Each number is 128 + 24 x the weight over its row's rms, rounded and kept within 0 to 255. Layers, rows and columns count from 0. The size above them is the row's rms in percent of the matrix's.

# layer 2 MLP up, 448x128, rms 0.0593, rows 390-424, columns 0-63
size [115  93 100  99  71 117 121 102  96  71 115 132 120 102 121  80  90  94  70 106 114 117 117  82 121  75  95  99 106 132  67  98  87 127  73]
[[170 121 165 167 110 139 118 181 131 134 114  99 132 126 153  83 116 132 133 110 150 152 111 126 137  95  93 108  74  91 122 120 134 136  86 110 107 145 124 120 141 125 110  98 124 123 137 136  83 136 121 129 129 142 155  98 142 139 113 112 163 182 116 136]
 [138 109  49 144 153 135 109 143 120 109 122 128 136 120 114 151 138 128 116 147 132  97 146 120 140 105 161 159 131 126 178 120 122 151 156 144 161 107 106  80 140 110 186 163 181 152 122  75 104 144 113 138 105 113 128 137 119 166 115 133 133 123 185 111]
 [130 110 102 151 158 160  85  78  57  94 115  88 148 117 130 145 109 105 125 134 154 143 100 120 131 114 119 136 132 142 107 121 151 114 139 146 180 117 121 159 116 154 118 107 102 154 149 146 129 115 162 121 141 139 160 122  94 135 116 157 102 100 107 169]
 [160 135  93 141 111 114 140 123  81 104 107 152 115 148 159 115  95 107  92 121 116 106 106 105 119 173 116 131 123 135 166 112 162 135 158 129 167 104 128 109 187 164 127 115 185 102 103 115 122 207 114 100 147 118 141 132  82 150 152 121  97  70  89 149]
 [125 156 159 130 101 160 159 120  96 125 125 161 132 139 132  72 146  78 149 134 173  96  84 106 154 123 186 111 123  74 106 153 139 100 131 136 112 154 150 102  97 120 117 111 170 118 100  86 119 152  88 139 149 139  82 132 150 118 116 110 139 113 118 148]
 [155  96  99 126 151 138 147  98 129 149 143 138 164  84 125 200 147 151 149  95 161 134 133 167 112 125 113 188 100 103 124 114 110 174 137 111 131 162 111 157 116 144 142 147 114 109 129 110 105 131 124 101 133 118  83 131 140 148 147 106 128 121 119 139]
 [137 106 121 124 166 138  91 128 114 140 149 127  94 140 150 130  83 141 132 148 134 102  82 163 142 132 103 144  87 108 157 167  79 115 141 129 118  90 138 133 148 134 114 143 155 128 102 155 135 137 146 119 169 107 110 137  94 157  95 132  96 112 146 113]
 [117 108 122 132 112 123 122 106 128 144 106 125 141 127 135 120 183 118 130 145 136 133  78 140 146 141 118 132 149 139 132 143  96 120 165 167 156  83 158 111  90 114 121 102 124 109 160 137  79 127 134 129 134 120 136 118 147 110 181  99 137  79 100 114]
 [ 94 124 136 108 209 141 135 155 143 118 130 126  99  97 150 134 133 129 111 127 158 140  95 103 127 126 146 159 100 103 119 154 104 162 124 114 132 134 137 151  96  76  96 177 127 149 117 152 125 136 105 147 133 126 120 117 120  71 117 119 133 139 138 188]
 [110 160 130 175 144 116 149 121 160 172  78 112  89 143 124 123 105 148 123 100 133 108 118 124 111 147 126 127 150 136 110 124 181 166 144 116 130 151 122 134 109 174 124 100 165 115 121 102 163  82 142 121 184 145 123 159 137 141 121 107 109 118  64 134]
 [144 106 122 173 125 125 155 125 121 132 115 131 144 120 126 113 169 150  93 123 118 150 119 137 145 165 128 116 152 104 135 135 128  82 124  97  90 153 149  94  97 111 135 146 144 125 129 145 153 136 136 118 132  93 120  99 133  99 137 115 130 105 117 184]
 [144 122 145 147 113 110 104 185 131 147 162 130 157 153  78 111 173  99 145 105 127 164 164 123 130  94 133 146 153 142 121 129 149 104 122 103 136  97 140 124 184 141 116 138 102 136 181 126 105 116 101 112 118 133 116 139 120 121 147 150  89 140  93 103]
 [126 150  84 156 139 120 130 135 108 141 131 134 146 111 121 133 141 180 137 168 140 136 118 124 107  85 138 156 109  99 152 134 139 148 122 129 136 164 148 139 162 133 175 135 118 126 141 156 147 120  87 126 121 139 118 169 101 139 129 113 132 137  86 126]
 [108 147 121 182 120 111 165 155 126 152 123 103 134 142 157 139 133 129 151 110 148 168 114 122  93 151 133 102 112  49 120 139 136  96 102  91 157 142 138 131 145 131  99 114  93 136 120 131 143  99 129 162 127 160 161 131 125 152 134 180 106 117 155  97]
 [156 118 139 140 157  71 122 146  86 153 145 132 159 140 100 105 118  93 121 156 132 133 110 128 174 112 102 115 153  68 153 125 134 135 138 139 129 131 117 117 134 144 113  88 131  70 131  85 136 169 149 154 148 183 122 149 137 105 100 163 135 156 105 158]
 [150  97 135 114 146 143  98 132 115  82  85 187 111 123 110 121 135 129 109 135 137 142 119 126 110 152 122  82 116 181 113 109 160 117 122 130 126 125 144 134 135  86 173 185 169 114  84 110 178 134 119 111 146 138 164 116 151 143  85 111 112 158 115 171]
 [ 83 148 117 144  79 140 160 105 106 123 145 178 150 161 115 104 122 151 128 163 145 144 144 132 115  98 156 145 148 107 114 100 118 138 117  98 142 157 160 154 131  71 134 162  96  99 152 124 111 109 105 134 130 124 178 167  79 178 140 120 139 157 108 134]
 [ 97 113 116 150  87 119 102 132 124 106 130 150 142 129 147  93 174 149  82 150 138 162  77 155  96 106 105 100 120 102 100 121  96 116 141 155 145 154 136 121 125 106 157 100 113 118 148 135 167 122 110 115  84 181  97 135 129 147 151 106 134 143 112 153]
 [ 97 124 112  98 114 138 121 129  81 101 100 136 113 122 134 139 144  49 162 100 155 132 101 133 145 119  99  88 156 112 129 174 124 186 140 128 134 165 103 125  95 169 143 135 101 117 155 133 114 147 159 134 138  95 129 128 127 111 113 149 131 140 103 112]
 [ 91 154 183 139 126 118 121 166 121 123  89 138 184 125 139 160 166 116 159 149 129 134 145 149 114 105 132 111 134 107 122 108  85 101 121 104 115 124 107 151 146 120 142 179 146  76 118 139 124 113 122 158 149 118 101 141  92 103 110 111 144  96 138 141]
 [145 118 107 137 121 171 104 116 141 168 169 116 132 131 110 120  92 161 158 135 120  67 112 135 130 145 111  95 130 134 125 116  90 148 117  97  97 118 136 107 148 180 147 104 112 112 114 118 119 146 183 125 104 101 121 102 109 127 168 111 127 122 155 138]
 [127 128 126  75 104 139 189 152 145 150 148 151 161 168 129 150 108  94 132 145 102  68 145 153 132 111 139  95  81 116 131 122 146 110 129 140 129 144 108 138 153 154  87 124 134 104 167 130 141 130 155 132 152 122 125 183 131 129 126 138 128 119 113  74]
 [153 164 150 164 169 103 123  94 130 138 107 136 123 138  83 115  93 118 162 127 109 135 111 136 121 142 129 163 128 130 140  82 139 135 128 111 134 122 124 150 107 165 148 130 120 167  77 104 151 133 113  89 147 122 122 143  86 107 145 153 127 139 164 122]
 [101 125 115  90 119 110 103 133 131 187 162 112  94  92 128 111 129 108 159 162 131 100 126 125 131  82 106 103 116 142 154 143  84 123 149 110 117 100 146 134 155 183 119 124 149 140  98 149 135 146 114 126 136 106 115 121 106  95 135 152  99 142 144 127]
 [147 121 128 157 109 125  94 137 145 140 124 131 111 114 104 105 102 156 144 132 125 112 136 134 127 112 115 178 142 109  89 147 149 111  90 123 124 138  94 141 129  82 189  97 140 142 119 109 110 130 162 131 145 135 140 131 145 131  98 106 135 129 166  86]
 [ 80 124  98 148  91 143 115 148 121 129 120 127 118 158 151 120 111 158 146 106 143  80 140 188 184 153 163 151 114 137 166 162 115  99 101 112 154 112 144  99 122 141 125 171  96 134  97 156 104 115  91  72 156 117 150 109 119 144 146 125 134 159  90 105]
 [139 166 127 135 108 114  88 107 127 102 141 151 103 135 123 119 143 142 216 156 134 134 153 154 148 128 178  88 141 105 124 111 110 118  98 174 142 112 141 132 126 107  90 126 159 103 156 106 125 142 124 127 107 111 106 115 126 114  98 127 125 121 150 109]
 [124 139 102 170 105 110 142 110 120 101 130  95  96 144 103 120  92 115 121 167 102 136 147 128 106 150  89 114 122 116 169 156 117 118 141 173  83 131 112 132 139 131 142  86 118 147 129 113 113 154 149  65 114 134 160 133 178 148 106 129  83 120 155 138]
 [125 127 166 125 126 150 155 162 106 141 119 154  93 137 164 107 137  95 138 122 138 113  82 133 171 149 108  98 126 106 160 153 108 160 145 135  99 146 119 122  99 114 134 118 121 154 115 113 128 110 161 118 207 141 143 146 125 125 139  87 143 125 148 127]
 [122 155 169 157 122  91 122 134  81  94 121 166 128 139 113 109 155 168 146 124 171 148  98 126 129 116 101 136 111 120 132 125 123 150 111 141  96  95 170 136 106 127 144 133 105 114 142 177 120 152 153 159 116 162 129 118 122 121 123 121 118 118 165 119]
 [168 124  98 129 129 155 153 161 140  98 135 133  87 112 112 114  97 112 115 114  75 100 141 128  98 137 144 125  99 108 139  95 127 118 124 135  92  93 118 163 141 125 147 143 186 156 185 149 102 173 102 125 148 102 144 126 160 129 131 112 130 181 131 163]
 [138 123 124 137 109 177 128 115 141 127 127  99 118 123  95 101 173 150 102 126 116 120 109 122 158 119  87 142 104 112 119 159  96 127 150 134 115 112 103 138  81 129 117 160 115  85 162 151  75 142 134 145 117 163 144 152 119  97 122 134 157 138  90  89]
 [114 136 143 138 143 155 126 106 113 114 138 119 158  78 157  86 141 133 144 107  92 123 148  83 149 145 148 122 130 146 157 119 151 112 129 138 132 106 143 101 133 130 140 119 102  92  72 134 173 119  85 136 157 160 106  92  99 108 134 118 167 133 150 161]
 [134 120 122 173 145 118 127 116 150 109 155 121 134 140 154 147 167 134 130 151 146 129 152 157  94 138 125 108 150 165 101 124 126 119  83 154 126 149 100 128 159 141 131 109 136 129  91 130 159 110 146  92 103 150 116 150 116 140 141 144  98  98 137  78]
 [152 132 106 155 131 130 122 116 146 121  82 133 147 143 100 140 167 143 159  93 139  96  98 117 129  84 108 140 139 129 154 125 130 160 159 108 129 143 128 150 134 141 108  95 135  56 103  92 144 107  62 145 134 150 179 157 130 119 154  82 133 111  94 133]]
# layer 2 MLP down (transposed), 448x128, rms 0.0545, rows 390-424, columns 0-63
size [114  95 115 102  76 106 121 119  95  67 107 142 102 106 113  62  84  91  83  99 108 105 102  93 122  72  89  93  97 133  58 100  90 118  63]
[[136 128 125 154 100 152 185 127  91 148 149 101 176  98 144 145 144 131 145  97 114 138 171  70 138 125 111 153 173 116 125 142 108 121 141 130 100 129 163 120 117  74 133 142  93 121 145 124 133 150 136 113 101 117 128 130 102  90 132 157 123 141  94  96]
 [177 130 127 124 103 154 127 130  99 145  93 141 118 137 162 139 140 139 107 137 142 144 162 139 168 141 110 178 119 150 105 100  89 106 120 115 102 104 128 122 144 123 143 179 133 163 125 135 121 111 155 137 128 127 113  92  85 115 126 107 117 153 121 120]
 [143 151 113 136 158 118 141  94 116 128 132  79 103 139 100  86 145 144 139 184 135 135 115 136 127  93 117 168 131 108 136  77 142 131 107 144  92 127 132 155 102 140 164 115 127  93 178 148 131  87 160  81 129 104 104  85 123 128 121 165 130  97  96 124]
 [129 130 125 130 119 131 127 140 156  82 135 125  88 131 128  95 119 147 125 120 124 128 166 149 144 177 130  78 103 117 143 138 146 130 125 117 120 123 105 109 146 141 113 114  91 191 121 112 140  87 146 153 124 149 119 110  95  85  98  91 107 104 124 144]
 [126 125 171 129 126  80 132 123 113  87 136 115  95 120 121 111 116 151 119  96 156 105 126 170 110 123 169  99 162 132 136 152 141 157  97 142 154 154 132 124 139 116 130 184 121 106 126 103 130 146  79 107 156 120 124 138 173 158  73 139 111 150 140 119]
 [127 164 135 130 117 122  90 122 103 143 120 112 136 134 136 107 152  86 176 141 118 143 112 153  89 133 138  91 126 134  95 140 123 106 146 138 140 108 126 103 162 130 152 135 172 182 112 141 157 109 138 111 147 106 133 144 129  92 121 164 127 116 145 123]
 [151  95 126 132  95  98 149 113  95 101 117 108 166 168  89 118 117 127 118 182 113 128 117 149 111  85 130 136 123 166 166  84  67 160 122 136 155 157 181 146 155 104 113 192 155 113 178 119 117 121 136 141 164 137  92 100  89 136 135 116 124 107  98 102]
 [ 98 141 115 123 138  83 131 174 110 154 130 100 130 117 108 120 109 149 167 144 132 163 163 117 108 102 149 125 159 121 173 124 135 120  85 126 130 139 123 133 140 166 114 130 120 120 148 141 151 127 117 101 183  85 131 111 160 171  97 106 104 114 127 160]
 [111 112 127 143 136 113 144 107  86 160 138 123 148 125 118 101 125 109 114 116 139 136 121 107 104  96  69 108 157 131 138 107 153 137 153 171 132 188 105 144 149  85 142 131  98 176 122 101 120 106 133 121 108 116 199 168  70  94 144 150  93 130 156 148]
 [ 79 130 119 141 108 131 101 154 144  97 149  99 125 126 149 160 156 104  94 139 148 121 141 128 121 176  88 145 106 137 110 123 101 130 106 164 147 154 115 127  91 147 162 133  79 148 165 135 160  87 128 143 158 135 109 115 107 101 172 136 117 133 119 119]
 [113 176 106 104 126 141 109 120 128 127 146 155 110 122  95 127  89 144 133 149 124 110 149 158  88  95 155 116 110 116 148 142 124 135 113 154 160 101 148 107 102 133 138 106 130 146 106 134 139 149 154  73 180 134  95 166 122 117 148 127 135 145 134 127]
 [139 118 137 112 188 127 105 113 169  73 125 128 132 119 125 128 100 111 139 142 123 111 127 161 159 100 156 105 175 104 107 141 117 122 147 114 128 147 144  82 104 111 180 145 143 112 149 142  79 161 126 117 134 100 153 132 132 161  74  92 165 104 165 109]
 [131 158 125 128 132 126  99 126 138  79 162 181 145 166 137 144 119  85 172  80 134 115 151 117 116 161  93 103 132 103 118 118 108 105  93 157 136 137 135 141 121 102  91 146 172 115 143 103 132 131  96 109 150 151 155 109 120 115 117 123  79 108 148 141]
 [132 107 133 118 137 125 131 139 147 119 111 118 140 109 119  91 135 101 116  88  99 127 126 101 130  88  98 146 156 164 137 111 101 145  59  89 132 129 163 110 129  99 147 151 151 153 101  78 110 114 117 131 163 130 155 125 125 129 139 134 110 134 127 152]
 [118 148 150 111 139  94 139 118 122 107 140 105 150 132 125 134 130 110 117 100 100 174 178 142 112 154 163 104 121 136 142 130 167 100 149 138 160 177  84 157  91 134 172 108 118 112 142 113  86 122 117 146 117 103 142  89 113 121 142 126  92 118 150  98]
 [154 150  97 160 132 154 109 153 122 113  70 176 167 134 147 127 153  96 157 116  98 116 161 148 133 124 122 111 130 142 133 182 110  93 141 162 117 135 140 103 123 107  84 145  92 140 115 149 133  84 133 136 126 155 123 105 119 114 167 134 175  65 137 176]
 [104  87 126  91 116 125 119 173 135 117 119 138 127 136 202 153 100 167 141 105 103 105  93 122 144 136 147  96 117 138 190 106 149 146 125 110 130 139 103 124 152 134 110 138 110 133 104  74 129 142 155  98 138 171 128 108 118 120 123 120 121 125 119 126]
 [175 157 152 117 137 138 136 108  77 136 133 162 141  93 140 108 161 108 148 119 135  72 137 118  98 105 137 138 128 133 120 136 139 102 120 116 132 139 131  80 137 157 140 108 174 158 164  82 156 136 140 121 155  66 131 164 118  94 111 132 131 115 136 125]
 [125 136 101 191 103 130 112 109 149 112 149 153 143 172 136  97 140  99  98 123 158 131 126 161 117 115 108 100 123 147  89 113  98 157 115 104 133 148 145 159 130 114 118  79 101 140 125  89 156  85 141 113 107 141 111 133 132 212 164 130 130 142 138 145]
 [145 154  95 164 117  96 136 113  96 167 115 122 101  98 140 151 117 140 112 123 109 104 128 139 112 125 140 104 111 123 117 129 156 129 170 152 154 119 146 113 138 131 140 149 112 113 136  88 148  67 170 136 116 152 148 147 158 137  84 150 115  89 137 141]
 [124 142 155  84 149 146 118 153 177 126 156 148 107 135  87 147 165  87 120 144 144 132 150 145 102  96 158 150 100 157 123 112 136 182 122 143 132 128 124 112 112 111 114 161 143 127 116 150 131 171  46 161 160 152 154 130 141 135 132 144 106 123 114  99]
 [132 113 118 142 117 127  82  99 138 132 107 129 120 124 110 111 153 133 131 105 134 121 158 153 108 159 105  90 171 146  93 118 127 118 116 119 142 152 135 134 139 181 124  99 133 136 132  89 150 146 121 152  89 105 159 152 151 153 159 143  93  85 115 130]
 [129 135 118 118 146 167 146 147  91 139 108 129 128 132 151  99 127 109 120 129 141 127 158 128  92 116 150 121 145 125  95 160 140  97 126  87 143 139 121 102 132 135 121 123 112 143 112  81 138 155 111 140  99  99 136 133 143 125 146 122 100 136 137 170]
 [ 97 115 166 135 153 149 105  97 138 142 171 152 174 152 138 176 162  98 131 105  88 131  81 129 121 127 120 144  95 119 112 132 143 135 130 133 145 151 174 162 104 136 120 121 134 101 150 109 117 157 128 170 159 145 111 101 104 107 126 117  90 135 137  75]
 [150 140 155  60 165 144 151 119 122 107 137 148 148 147 122 155 127 145  80 129 164 130 102  96 120 112 122 148 106 125 144 124  88 100 148 127  95  98 121 117 133 144 151 115 103  90 122 176 185 133 112 155 107 133 116 128 106 148  90 164 141 163 121 107]
 [129 119 136 181 120 102 140 125 143 118 109 151 139 116 139 132 130 161 153 151  91 140  89 136 166 122 127 137 101 146 124 140 163 134 126 114 116  94 205  70  89 141 124 159 121 168  89 121 158 126 137  97  98 157 126 157 141 106 121 116 102 145 111 166]
 [137 154  81 139 131 165 126 109 158 123 125 159  96 139 121 153 164 137 133 131 159 127 138 126 125 187 142 114 134 112 198  86 141 167 119 115 109  90 125 142 141 142 173 149 123 102 158 122 115 128 126 109 143 119 126 129 111 116 101 134 121 125  99  99]
 [119 112 103  78 138 149 144 140 131 118 136 143  78 108 125 150 104 152 150 157 135 152 142  67 201 127 143 154 153 134 166 137 104 141 112  94 161 116 129 107 141 109 155 141 122  96 128 121 138 147 146 120 151 115 126  98 140  94 120 118 151 155  94 141]
 [112 134 156 104 100 156 139 102 117 112 125 113  86 109 126 140 136 137 134 105 117  92 124 116 131 166 125 179 101 134 140 131  77 130 136 153 128 146 135 127 113 147 121 137 124 126 122 102 100 136 125 168 121 148  82 132 126 124 119 159 120  98 127 122]
 [100  87 116 115 150 103 151 109 165 115 134 141 184 132 120 174  97 140 148  82 129 114 110 130 127 160 126 119 129 136 132  97 168 159 175 113  86 106 111 105 137 132 118 161  79 119  83  77 124 127  78 161 109 123 130 151 140 123 130 153 117 133 143 112]
 [ 83 139 125 104 110 129 118 158 117 110 107 126 103 122 142 108 164 152 126 207 158  87 111 122 141  92 131 112  84 163 142 140 128 133 125 140 157 129 111 153 129 150 138 119 120 131 145 123 143 114 132 150  86 174 122 139 165 159 102 140 114  96 125 141]
 [136 157  40 113 112 134 131 181 133 156  93 150  92 134 130 101 141 132 130 129 158 158 117 168 152 121 123 140 107 105 102 154 125 108 148 151 130 149 165 108  98 103  96 171 126 144 137 151 130 141 107 134  82  99 120 151 118 124 128 107 121 121 148 171]
 [131 109 126 172 107  94 119 128 102 120 120 107 118 141 172 129 165 132 102 168 159 123 138 169  71 144 115 127 169 162  80 118 139 118 159 155  90 148 136 196 162 156  85 155 117 148 122 122 131 155  86  96  99 127 109 148 104 139 131 123  88 100  95  91]
 [ 84 126 127 105 133 133 125 142 131 116  80 147 123 124 102 127 157 106 134 172 120 122 126  94 152 141 130 139 140 129 205 127 128 116 130 136 183 138 104 153 116 138 116 189 139 137 112  94 117 134 122 132 127 127 114  72  94 147 129 115 122 129 116 173]
 [120 168 102 132 117 118 112 138 136 109 128 101 101 109 122 111 129  91  63 148 113 124 116 103 128 145 133 128 174 164 154 114 158 143 135 110 156 132 100 101 146 156 174 125 187 119 145 154 132 152 126 108 149 103 148 117 121 117 146 138 135 100 108 165]]
# layer 2 MLP gate, 448x128, rms 0.0595, rows 391-425, columns 0-63
size [ 85 102 113  72 104 124 105  96  72 101 129 100 105 109  80  89  95  85 101 111 112 106 101 119  80  95 102 101 112  58 106  95 117  67  85]
[[113 112 129 145 135 120 139 148 128 120  92 157 135 166 130 161 114  96 134 155 119 116 102 126 128  92 122  86 138 119 131 124 158  89 161 128  59 108 131  99 146 113 150 128 127 112 162  64 132 109 130 129 124 126 130 158  92 126 112 107 110 100 125 111]
 [118 124 131 139  87 137 137 143 167 132 143 141 106 141 144 128 137 164  96 136 132 106 127 129 137 159 130 116 139 139 155 168 116 142 142 106  93 172 113 113 136 131 110 154 138 159 121 112  96 132  97 137 149 153 111 135 156 128  87  64 115 127 173 101]
 [150  79  96 129  89 105 157 138  91  93 146 163 165 150 146 140 117 124 131 128 147 125 128 117  64 119 134 139 144 131 127 117 122 135 148 143 154  92 103 117 129 146 104  96 144  98  94 119 149 159  86 113 146 103 118 143 154 163 138 155 141 121 123 151]
 [ 88 132 158 132 125 135 131 124 117 159 128 138 130 121 115  74  81 129 138 130 107 130 142 167  89  96 102 125 137  76 103 173  93 147 125 182 117 165 130 105 138 114 106 108  97 121 166 128  94 143 116 141 143 127 134 132 122 155 124 129 150 130 146 123]
 [107 108 115 154 144 119 128 142 152 134 128 157 143 132 114 139  90  93 117 152 113 124 154 155 111 134 134 102  91  93  89 130  98 151 113 141 122 167 143 188 147 148 126 144 165 146 106 120 100 111 119 101 122 116 159 143 132 135 123 104 121 130 110 157]
 [134 155 151  97 120 114 166 123 136 125 125 120 139 137  99 109 139 129 103 158 144  62 134 146 109 103 156 157 153 120 141  89 141 141 114 149 123 156  65 165 126 128 141  81 121 146 118 117 109 138 151 105 115 142 156 173 147  78 135 121 141 131 102 123]
 [ 83 145 132 140 131  83 131 145 141 127 149 120  92 132 111  90 124  84 108  77  65 141 124 142 118 135 127 136 114 131 150 108 148 154 128 121 133 128 124 166 128 153 139 171  98 181 127 131 156 160  94 153 175 133 106 138 124 148  78 123 100 144  89 151]
 [141 121 151 143  98 102 137 137 149 119 146  87 153 168 141 166 118 134 161 156 106 167 149 124 160 156 142 127 157 154 113 131 155 112 123 134 106 153 132 104 138 149  94 103 119 137 106  96 124 127 125 126 111 111 123 153 150 131 134 126 104 143 128  89]
 [125 111 169  68 111  92 198 128 136 170 147  87 112 117  76 127 135 152 139 103 108  95 132 145 146 129 161 121 122 144 122 149 117 126 143 129  61 165 123 159  89 122 139 124  98 128 166 100 115 113 146  92 115 141 100 135 146 137 169 127 128 118 159 130]
 [193 113 128 125 107 126 119 143 153 117 135 129 133 122 149  84 116 113 165 108 107 129 114 127  76 139 129  99 140  92 121 141 158 116 121 104 121 154 123 161  94 113 126  86 168 128 142 156  86 101 149 123 105 155 135 101 159 120 126  96 133 168 130 135]
 [115 148 127 121 141 152  98 133 130 149 119 134 121 180 126 108 104 149 104 118 116 122 129 104 156 117 134 119 120 139 143  95 141 118  98 142  91 129 114 150 104  95 120 153 175 110  81 117 109  97 138 164 180  93 112  80 166 145 142 102 128 118 117 174]
 [132 105 125  92 155 117 101 149 128 138  97 165 138 162 159 129 127 135 119 130 124 111 185 121 179 125  82 135 129 131 104  96 122 139 119 115 176 152 145 147 131 108 144 106 130 104 108 122 166 106 152 102 146 121 120 149 131  99  77 130 146  80 118 141]
 [124 140 149  76 110 100 104  91 162 131 143 152 122 126 139 127 148  59 128 154 151  89 110 137 152 129 145 125 127 129  98 125 123 108 140 166 122 134 109 144  99 105 138 151 173 122 162 142 135 123 103 114 125 115 127 135 145 165 136  92 150  79 126  99]
 [141 112 149  94 128 120 143 148 121 109 118 108 138 112 146 134 110  72 138  86 163 119 129 126  99 145 160 156 124 143 143 116 108 140 116 119 164 144 125 152 119 159 127 146 111  97 136 168 139 117 146 165 125 136 127 127 123 149 137 158 135 149 177 143]
 [135 130  99 116 148 130 107 156 120 122 102 167 132 130 134 128 112 149 128 144 101 152 100 140 131 102 135 143 140 145 117 147 156 122 149 154 113 129 119 159 183  78 123 133 155 136  66 147 149 118  99 150  95 161 130 139 168 117 107  94 119 120  71 128]
 [118  87 102  90 105 118 138 105  97 138 115 121 121 129 151 120 126  98 126  82 123 144 129 151 167 107 155 160 134 135 104 132 108 126 111 165 141 114 146 127 139 156 116  79 136 140 130 168 119 127 160 121  88 140 143 127 116 125  98 119 127 122  91 135]
 [109 114 148 130  79 120 140  94 138  89 114 145 174 133 135 138 150 142 126 128 156 103  98 116 176 130 151 107 129 143 135 133 119 132 162 129 144 145 182  84 139 132 115 149 139  83 117 179 134 140 101 117 130 110 143 123 113  98 130 106 136 189  89 110]
 [144 158 126 140 180 125 130 143 156 160 122 113 123 166 118 120 125 190  95 154 101 137 107 139 130  64 139 139 106 110  97 119 128 123 140 129 118 120 151 169 173 125 115 103 158 186  95 109 124 128 116 130 101 164 133 155 129 155 100  93 128 138 115 148]
 [159 115 112 161 147 153 136  94 130  96 147 152  81 124 170 153  93 168 115 158 112 155 130 144 155 102 158 129 130 123 125 103 144 196 141 103 120  94 121 153 115 153 111 101 173  99 114 126 147 102 164 138  84 117 110 154 154 108 141 133 105  74 148 153]
 [136 185 112 158 149 169 138 122  79 123  99 127 154 127 130 144 145 160 141 124 122 164 167 134 130 152 146 176 127 168  69  98  89 170 127 118 131 116 138 160 150 165 148 118 130 119  82 123  96 143 116  97 108 127 102 152 171 148 156  93 160 118 132 121]
 [133 149 129 180 151 146 121  99  91 156 121 135 173 106 107 120 133 181 159 145 121  88 130 108 142  99  89 181 143  80 117 125 117 124 121  63 130  92 147 136 120 144 148 118 125 134 107 143  92 110 105 101 106 136 114 111 100 148 154 108 129 145 149 157]
 [164 148 111 128 111  94 128 106 131 130 171 154 168 119 103 147 134 136 141 178 131 128 175 125 105 116  92 137 142 115 140 103 130  97 100 121 135 160  98 149 118 135  97 168 144 101 150 136 117 144 165 172  98 125 136 100 143 105  81 122 108  98 163 108]
 [161 126 161 140 115 104 129 101 120  87 114 139 156 167 168 150  99 115  97  82 119 167 109 129 134 175 136 159 160 125  82  95 146  93 149 162 103 141 127 171 130 122 121 134 149 136 139 101 158  99 115 112 157 146 167 160 115 154 136 125 150 114  92 112]
 [142 114 111 148  84 165 114 147  94 138 132 144 125 147  99 101  90 152 185 129 120 149 148 161 124 111 109 124 144 127  85 175 152 161 157 160 160 143 103 159 118 123 113 105 148 140 112 179 129 139 125  91 143 103 117 103  88 124 144 116 104 152 158 115]
 [119 137 102 136 121 109 128 121 144 122 155 112 104 129 135 130 181 155 110 126 119  96 113 124 137 168 144 145 110 162 123 141 149 139 137  92 130 107 112 110  87 123 124 170 124  89 132  99 112 132 143 126  98 172 142 119 127 101 173 159 124  96 135 117]
 [106 124  97 105 108 165 136  99 131 143 128 156 177 153 133 137  86 142 132 127 116 110 129 159 142 113 106 162 143 122 125 110 128 172 153 137 118 143 149  82 179 155 129 113 123  84 119 131 106  93  99 132 143 161 130 132 104 137 173  77 119 131 105 120]
 [127 128 103 160 153 153 169 137 127  94 144 148  96  88 121  97  84  83 118 141 158 168 163 161  85 147 124 104 133 101 146 153 117 136 142 187  94 144 139 119  90 128  87 180 140 164 152 174 109 131 139 153 131  98 149 133 151 124 158  79 126 112 130 153]
 [ 98 156 154 143 100 106 123 164 124 128 123 152 139 179  83 128 127 118  88  41 117 116 114 149 108 124 108 169  95 137 152 112 129 114 117  84 117 157 139 114 123 119 145 148 123 107 155 123 134  99 120 135 155 177 144 105 104 112 115 148 121 156 156 166]
 [132 135 142  70  86 132 123 139  94  99 110 122 165 178  93 127 114 159 123  79 138 168 111  96  81 132 118 116 127 140 138 175 153 136 123 126 114 116 127 111 122 138 167 169 130 132 158 137 133 102  99 156 158 136 112 135 139 142 134 168  99 128 105 135]
 [184 148 141 132 126 109 153 114 106 133 106 123 158 146 132 107 125 104 148 156 155 136 168 125 139 104 108 141  88 115 113 129 151 167 133 122 103  92 108 136 123 141 166  76 127 115  99 108 120 141 100 147 161 143 123 152 121 118 178  99 101 135  95 156]
 [159 107 182 172 142 117 131 139 132 138  87 128 118 115 100  71 117 158 128 129 148 135  88 145 152 123 129 159 106 111 153 112 127 116 100 148 125 165 132  90 175 165 135 141 111  74 172 108 123 111 131 123 119 133 109 135 150  95 103 135 137 108 160 148]
 [100 111  92 106 119 111 127 176 130 151 155 140 113 169 156 152 108 102  83 108 143 118 153 155 138 122  98 124 154  79 135 139  90 134 116 145 156 148 103 127 116 161  57  96 113 115 151 168 103 163 134 129 157 125 137 171 133 173  84 129 128 152 132  91]
 [142 107  95  93 131  93  86 162 125  90  88  99  90 149 137 102 107 147 104 111 112 141 108 102 135 105 134 127 132 100 120  87 102 122  94 141 145 129 133 127 180 139 142 175 103 121 150 149 161 110  83 161 137 162 138 115 106 117 115 134 110 119 118 125]
 [131 140 140 132 132 127 125 115 103 130 115 144 136 161 101 149 146  98 142 129 139 137 153  93 114 107 132  80  97  72 164 140 144 149 119 111  97 140 137 124  86 122  72 155 114 130 157 128 167 121 121 166 175 130  92 119 160 142  91 126 170 174 104  90]
 [116 140 132 158 107 131 125 102 150 120 193 155 133 104 152 122  96 114 117 130  90 114 163  97 121 119 113 125 155  82 157 128 123 126 118  81 123 129 127 149 149 113 145 111 125 127 127 135 120  77 118 153 143 158 113 124 131 129 100 138 142  84 116 145]]